From a checkpoint of a small transformer trained on Wikipedia: 12 layers, MLP 1024 SwiGLU.
Each number is 128 + 24 x the weight over its row's rms, rounded and kept within 0 to 255. Layers, rows and columns count from 0. Numbers have three digits each. The size before them is the row's rms in percent of the matrix's.

# gate: layer 7 MLP gate, 1024x256, rms 0.214, rows 93-101, columns 0-255
# up: layer 7 MLP up, 1024x256, rms 0.218, rows 93-100, columns 0-255
# down: layer 7 MLP down (transposed), 1024x256, rms 0.206, rows 93-100, columns 0-255
gate93 125:116103147167131133129151130140146136152159164101128121119146107144128103136165141110146168107156099176169129157149155119140130145105094148123103133101114116156125117082136144148139147110126164158134124154108140088108127108126113181119108148114152119122126148142076100139171110117134143120184152142089116130113137115087128078091150083164157116116123147153118082097133139157146140097125153138118109141150126169110139133135154162156131128112112093105131111149145099182098155090144140153155134128160148209156155112130170135106141105152137181139171174115111118107150149194122138124160137127100133113164098142146129152122132132135107163161119109153117114158109129096136155102160130132104121141112160081136096162120092124105092133083126139112138082129140152091132104141132118
up93 104:093112128126156142108164161104174130122122128159084109142127102173137121123124124147131103132103139100105118114050131143136125112143140105169168082141132159142122149115102140144129145157138095085121154111133140105156147153136087125117112142153145137136127154092122112155110135157089138141108136133136128167133166150131133194155145157116105152145104145088171139159145135123104194072138135148148175102138081118099123128141092110112136107131060138152127125111118127119146173117171135102108125092133101065154119118136094099140108130115129124139105062150099112165062131111122155138118136090143102150144125129126125087127110152095101114120143129141090109088135124132129086129164128123120116136156080126135139104110161131153139126140129130112153122127149116151134148104154084
down93 102:121125110153104131141143115111121117149107139133123152094140115139121115108123164128122159097169102159148118161163152149143125149111078147129097169098144152145137087136140119149114123118143156170093145171103107112109145094163104144130155116113121096100115124143129102120178106098133110163147104141091119125141108120111124086110114094128180110143128149116130122113134153184170106106131087083115081145114149152163113133126145159135096169103127120123114170152141097155114151086112110113133119106139148130098117113105143165106172156153142173094123145160119106155192124186129149118135149099123120102119113109122112105129157093168151143124139118120147119184116133125186168118145118082130132130097130125119091143129105166118096165112139135115104084125110138074095100132171141
gate94 103:149187153126130118098099169153187108128103143172176130167126086159170155125156079128132140103114116130111153138145126123097137133150166100088182111103091115129119162140095138125142086154149149113142133136118143115140116109120119128113159095107124150136164140124108117139137119153107148170089128165084138127095131143134137095155142129129146139112145106132097116135157117186159128139121145173122103191183122115142099131096140144194129168141133107110149150137118106121103142126115118126137119150125152134148110096101147127110121130115108156141117117091102093150125109109116150124094134148119120145108108106133170127125120113181128072116132156135124156090134085113136147167109177112154164150142155139114150130111112145121154146173120148095165108128157163111120122156183155
up94 102:129134090119151122112123140118171142128153150131126144169147109109150154144134146151131133093140097111143125117116128131128139144148131146110159147184137141186150171110130156139164151126149085146150135126128134180110124081134133137073149087096120110102147111143141167110136129107184126147145163098145154120125136129109131154097122110153197146102147106147116132098111127150143157151115120095155117184109164097127115103109132131167141134101111154111106103118101084115137147146123128135118133114156143149134168144142144133155093164136081142148087141094117127160150159157183120106098119143126139180152128133117123105157147130154133121139111156061119149145150107101113072095145145111159124102170133116102139136136116131141122165090134129151171111190140148121134148063119113
down94 102:196111109133131145131104098120155138098143139142159175104168122128163114142131131098142129129118139119107176164110136129114131101139116117095130138162133102139145123147116172092128129109165119102130094112144102176138125131150164116135146088123116169143128118152124149137068132140107101130176092134173112097148173147125184129124114095126131083104128144143159140128098128159104090139117155120159161152083138138106081173096146145140101084144087146150162155143125111137122140104138173106141082137107128130116148105154123124140094093138136156147101128121186135087143138135105078121147107138117116117148138151160138096167159107133124156112125109141117093128180138140133122154106126165107102146113143094106146092119150111118116163110126139121096142149149137111168161162082156
gate95 101:146141142144148146119079135138139163145154138107141146130113092132128137139106112130130117093145147126140099153144172150152118150135143141138173085134107171106115130116134120143132159163133085109186127114089137118143128135126126153177116122140154148163132165151116109167113127100118127101136102080128106084132216116128125131092097097167146142142110113145110130182117130146132134119115114147117129171130162095166112144123131181136109108065112132104149137098090107138097109127146114196121102144170079134142161126107122118135136122128112125168135136156116108121146157115127168152139168118135139135130138101134121139071139176142105139094143119171150152100123169126131113115083120116155144084087119134120107141125163124119111108098112084156086134147159104079113106117134148
up95 099:099098130136213145158138148163185148165125195183112093121135117177128089126120137112141108112117102102115103126132181105104123090130078135131138158125110101117129130109108190110149095151129102126171149114162127081090087103096128105165112110117162121139179122081088169124120126093126114144146117135113126133119137150110139147109162100116114120117160131126114120141141096097116130107121110127158118098159149138121156104114103092147145112096117110158157133091139123128144139124167097163113137126131149175139158114112121135103126109144114109112138112119145124143136148060164132116108146113111147129155116109110125150142143132091107155103135116117127095136111126088119168154134142109115099149106173148172133108105132124099136124114125078115107108107186126095135113152115124
down95 099:143137152128136170160117142098103112146101146140132112156139131075143168135147152120120149146122134146123183124111140110124126119137104117145128173131120104119128123118096115130138157096145113147092141134077159149132121101122134167135123156137102102137133129131119165120137139130137167158161120122105128081151103089177092117115164125124173141109130121117100161161136132118116139087162129090138123105194139160124096139166096101130073128178175137150124144169133094145113111114140109120112145125124096101107138150152132105087151120114143125120133110073120126172142117179113138126139104123154073084119120154091133151187086092140136116169171152125150125114135139124133129122146102110145112130178109172100107188121092089181139106118141133107157128139157119117128172111132125
gate96 102:095121151111155097136131153126130142137123126089110162134142168144136131123079150121091125121092163146150155102134122113140104131124118139086107165143162157162186137152148122116090087091121129160138119119143142136111097097135095127101116134116149137077124130144109114142160125095146151177126109132123159143148127086128121114077143124124158118110122078128119157119161168117134169096129135127180094129158161150128139129142117186149107151111104103091110144081114142111135162134169093112125109144105166104155166118130153178117166156121098145111135156106110124194129102137145158121114147087130107137117144149103108146149141098126125102109137118106115146095135109176132146111096151148105135109128076104119116148122137115151125091130173103115135107164133173060128102112144095
up96 101:151179099135157150172107128135120154119098151125134132103145104123126115106149134072130145132114151127105125106116141142110110135175148147139083155113134144092105131155146161143109118078118141168114106120142136104098129107124166155127152117118113123134111121143140141123086125094110140141189148131119135089111155145143101139116085087158142145126132131107175118140132110109154123090133131107138110169116152120095118159118093172089159168110171109163128120102103136168156065108134125141135103148119115116122119141120115122146120130143121125124139131103148091114118158142178113098102179117154073134109052124153131116143125131133125124126102131112124131076128122134102098060082098105088102120175150114168096117117172121108132124146155144129141097148123178122101077127122098
down96 097:100118105146135093134148178120125121109144120158133124129147106124119126139128125079127116152119147128136112093133107105172149113139146158174109135160153108080106145071145114073150133158111119121116110170102138120128107121166144114162115124142147160084142118109112152113054123110094114110144158132179155127095147164144118122152113121139121102122091141100129132120125149139192131138134153140090121090132169105168136122172102160148125131163149102142168130158153136105140080120084162188107157131109154096129156139103135129127120129101095122124088141085142112154106125111128138159127087096112123149098113155126132118136152116129152097122137150098109152086122073160084141159132143078113083120123132127102155122091144157119142084128142141136162134133092156136127123114127087
gate97 096:070183122108138134127111090135137141166158128139141151120119152113178119129139164121114099119125153132109150149122108142096147109094128090114147153117156114154118115103148113123140113179121121141087112130135121100127091159125126113141091103127158161153135164131105135177134111142125133112133156111122085122122119146171113129125140175150139130093137141159127140145134134099126144130197130112134181128115163158106114110121121125077116119106148123114158116173118138156102151194136165119118087103199122167095101122111143078095139160134188153110117137131134088140125155097149111166117151123155127132107147100178112149094125093162127138161115117122142115091144147108185133148117132145098116123158162110100150150146164123133124125097161149129118125138172157123091120090140106
up97 105:116109142201088150153115131126176132113109115103125147139088156105200120159151130141123129127129119143172124130125095121152151140123115111139112122094174085154134101107109134138141097102153128125115138138109145103087137143115150101145125144106091123166134138112141116163111133126119175154142108102146114194139108108109133120151137129145125129140174140117112126107121137176120171132115130148135133136148124119140127134079110137165137106086124092105144117100137184133120189100132128140133142171209159092168108113138105144108128139131113084128144135101153139151118120153123110150101099160121143111133174133137136141104140157075130095147102150085161150116130116126175098147136101132160173096162136133118139095133161139095114090151126157129120144124084138090121163107155145
down97 102:124142106152127119118142114124168121104090129089086150137136149156153117115113164133115117148065104152171133085128118131114125159136149124144110097146175132133154120103192095090135102072133150113144115116118128129118170120116163127097094132123107160129125084110129135123125123142123119158093095126144097145118126133112137161132152141127114134162179113121133150148136094154141105133135129145117122113135121080155132134144129092146134106099142140161111114156162129097159139096139118092119167147162140091131135149154122148196101101103150136149146156151097137151145098156119125115104087146113161161098134135170150147141081104141135108146100163128142122160138139091151115102114149156159168104155098131149141108171089100080108145168116174153131138154095188083107144113112136
gate98 109:124129088122137160115130105093115121149123161131127154122188117133122174073124109085165106141162131137081145155113122133112147173110140126141100100137102143126094168109129146125118095131114136166196128124138092125168145082132121167147140118152155068131142146133170165145113129104147138144130164120127103155126120121134120185119125142092158138113118149142118184124135149139131144114144121100144119115132146119124115123132135128114103127116124127173126110134086164111160134143077152105135160144111088145130095133098122149127125165144153129081162127079177104108131156153120092151110142133137082133141126140117119078130131136111135104080124142083128111121141181088113178145139130118099179097153139127137114135150133145087105081119158112140103112110142150118101108065120126
up98 103:135153146139139096139116131106111092143144115094142151105100085171118145136153107092086134113160144143094113103106119097127174109089059119146110113162113141143133145147128173124198145143109122160160148148128120098122123111119111088161131120118101101126108148156139114120077109086125088125148151091141128120107156122127139202124141157148167129163172086115116111106131133121118115122170129187135123116109136117170130163126120108131110133173141121089095134091122122129134131137121151175117131115125127116107134129127119176082127124104155133146130160100094123119096135162153153135116116109175084115127055124107139084140134143093131134121133155121153130116120137123104119095171089150164116129157141135137165091149148136134148100124121115127133124159106149173118169126146098
down98 105:114091124130128103103137115096143115157124158065125142078134112126132106138105111123111099082168131092117118110081131100127128111130125146073141139103130151150131165125122144080090130144161131140103102150119118149116106119091085120150149152129124121106140109118107147128110160089111067077102094108126168106117123154118141105135142136127152152131114114149114113142121120130097122084171136153069127120146162111136125151117153137130129122168167116117122107102116095110156128132136129138111075118116078156116111125135140146096114117149102129153137109106160097125089152144181141131134095112139064104137059145145076121144134103118156129123121143146179151174085131123139120067142132108166115109157122138130175104132124115145094104144123129162151117094123130158140125164160097
gate99 097:142122099143173138137173099116133119096131160090141182126103114133141138152148117127135092135158110150120125175146156170123151155126108119133163109158110111162089081125106104122119101182134109150128134092121114158084188158104118130147153176135134085083147128106093127126129129115146164139117169140085156101086094107123158147116097110150150150128138106122134163112127081124149132118158113100106167146179094189163118106107161112131148138129168151113139085144137135082138114144162164102139123127117121155074055105127133133127139114134152121150124145148140117111089077178090126134132120133110141083133119106153146144131136151144139103139127148100162141155133107158147128132105130133182141143130140136130138089116123107138141102141116127109137101142087121135136131123119155
up99 099:129148092162097103124148146112111079115100147161092114121165152152156122118098107093133151146143128152097127117153158112097124115163098136139093135079163141089100138118128114145134097153149087155102160153145187132133151076163130120157099106127137140167085108135121173120145139091169131099150119121096116130142157139125100142069138105182130167109091121100109147139142130121128103110047172120111124126123133119126128139173127123124162111086115100171145101124129090145122147125131174177117147112153095131150163133133128131112155068107136153117124117091129127134138111126142177126136116125144149134135108099126132136122119125112173154146162129159145131174134113140156148117097145124158120152130140182146159111173132141129135106123093106148120106163124137146104134123152094
down99 100:091157105128138167150173126084136145122175099122139108154128120150120126120164113136083123151147095117130098148188135121089087155131131139108130142142100114131090138130140110121110085138136101154108115138111108132119145177115124125142114151158096137089129163153129134144138130114137140117160128134105140084077091136117134124155097106156135150163132141170147154137150120156135141121146099124139178136167121158129111152101132119160133144169091138147128160113175088136132172116145089136161125104113146144088145132142183175112129096126090120168101108153150131129133137178092167167112130127117120122129151090141121098166149118102125074128112109101139102134095122139099140182141142110175105164128142114180142094108117154106105146118173091130108160158113136153149111143102110
gate100 100:083113112120082113167112072147107088063140111087144133139108079077095122143146131102138124158082107113151142141118161129106159140138162135119117083176155093132145160126093128139150127129137094145150135125112138141176116131148149112148126111144143088126136138093164122094122105156130142124144151144084134140135148182145124097109141148158142140139173126104157135151135142141149136136122140125137125087158121119135142113126118112148137125113113128108148158077160152148145139112125121104144153120148161126164146117092094119142103137157121133074157127128133149111050152105084119118172101141113152116119097120136123128133153129119172125133155184125136164139143140111162141129074125120159112120128093117129142134065137081127119111098122114114074148099117144097111130089111087
up100 096:128094130121102124096147124100125120109148151130083111065184090134142113120153166129128106124115115134145144168138125155103115155130119128120144161115100120113080148143147157142127087136180158096118129128109130118114115124095137133116144157125118104168113106105121119136097162111168126112107107116093135122105119119132161127176153106108138101154120126110110134105129117130112146128173120111142147123130129124121091092137118124136167155123161100142102154165123115070148093138104109141112106111143080124104177154162189152124135155159097126149102139120097098132126133132161098169144104157164094102129135129111095173124139124122089120150142096166153148153108094110136168132158143122141130179136120114149146106116159139181123099161110112109116146157151191123190166094167150
down100 095:117146125157104110151074102150151131138121148191107081152145125157113116137136147135107151118145136152154146111144108106145164104140112125124123112117084155145109118133125114110129153153134167089142170115152123126147107107088128141145134135094074093092108132166135079126128115149142136151130114097138121145133105108136111105141114110099092118105102136146092167120121129099114151134130180115099170113067133124138094118082081127150135140132153122123119123100080167153081114096138145166109124075104124126170133182121160103167164113096172140142105146122117143152127147152116166113126144147153117083186127125124139175163128156120105108132154122105122098118154121121080075138154092137131128133089143127120109135130122155082105144148098109076136126133146132141149114156098117
gate101 103:123129086198108147124120138123140160159163143126152123156144140109151139071181150167110114136139124117150101143152121126117125169153123122145129125134120197172124115084094126093132129113157142128158164126132149113093110147107109115124148143154120138098094159137116122088125137103090140173135133145125095140118121143149159155105136152084112113133167169172176106133109127133082124180169122181119143092129139139145107126124167097108144134118128099113129109114115142142119103137147124141080071090107126097143114137153140105136135131161120114119154083106114104190144139116115132103084137097126132168148147101080150107110127130115130162160107103180139165130114128135122136117135115117155120161109117136140185144157120108109172126170124128118118133130137162119101101139078144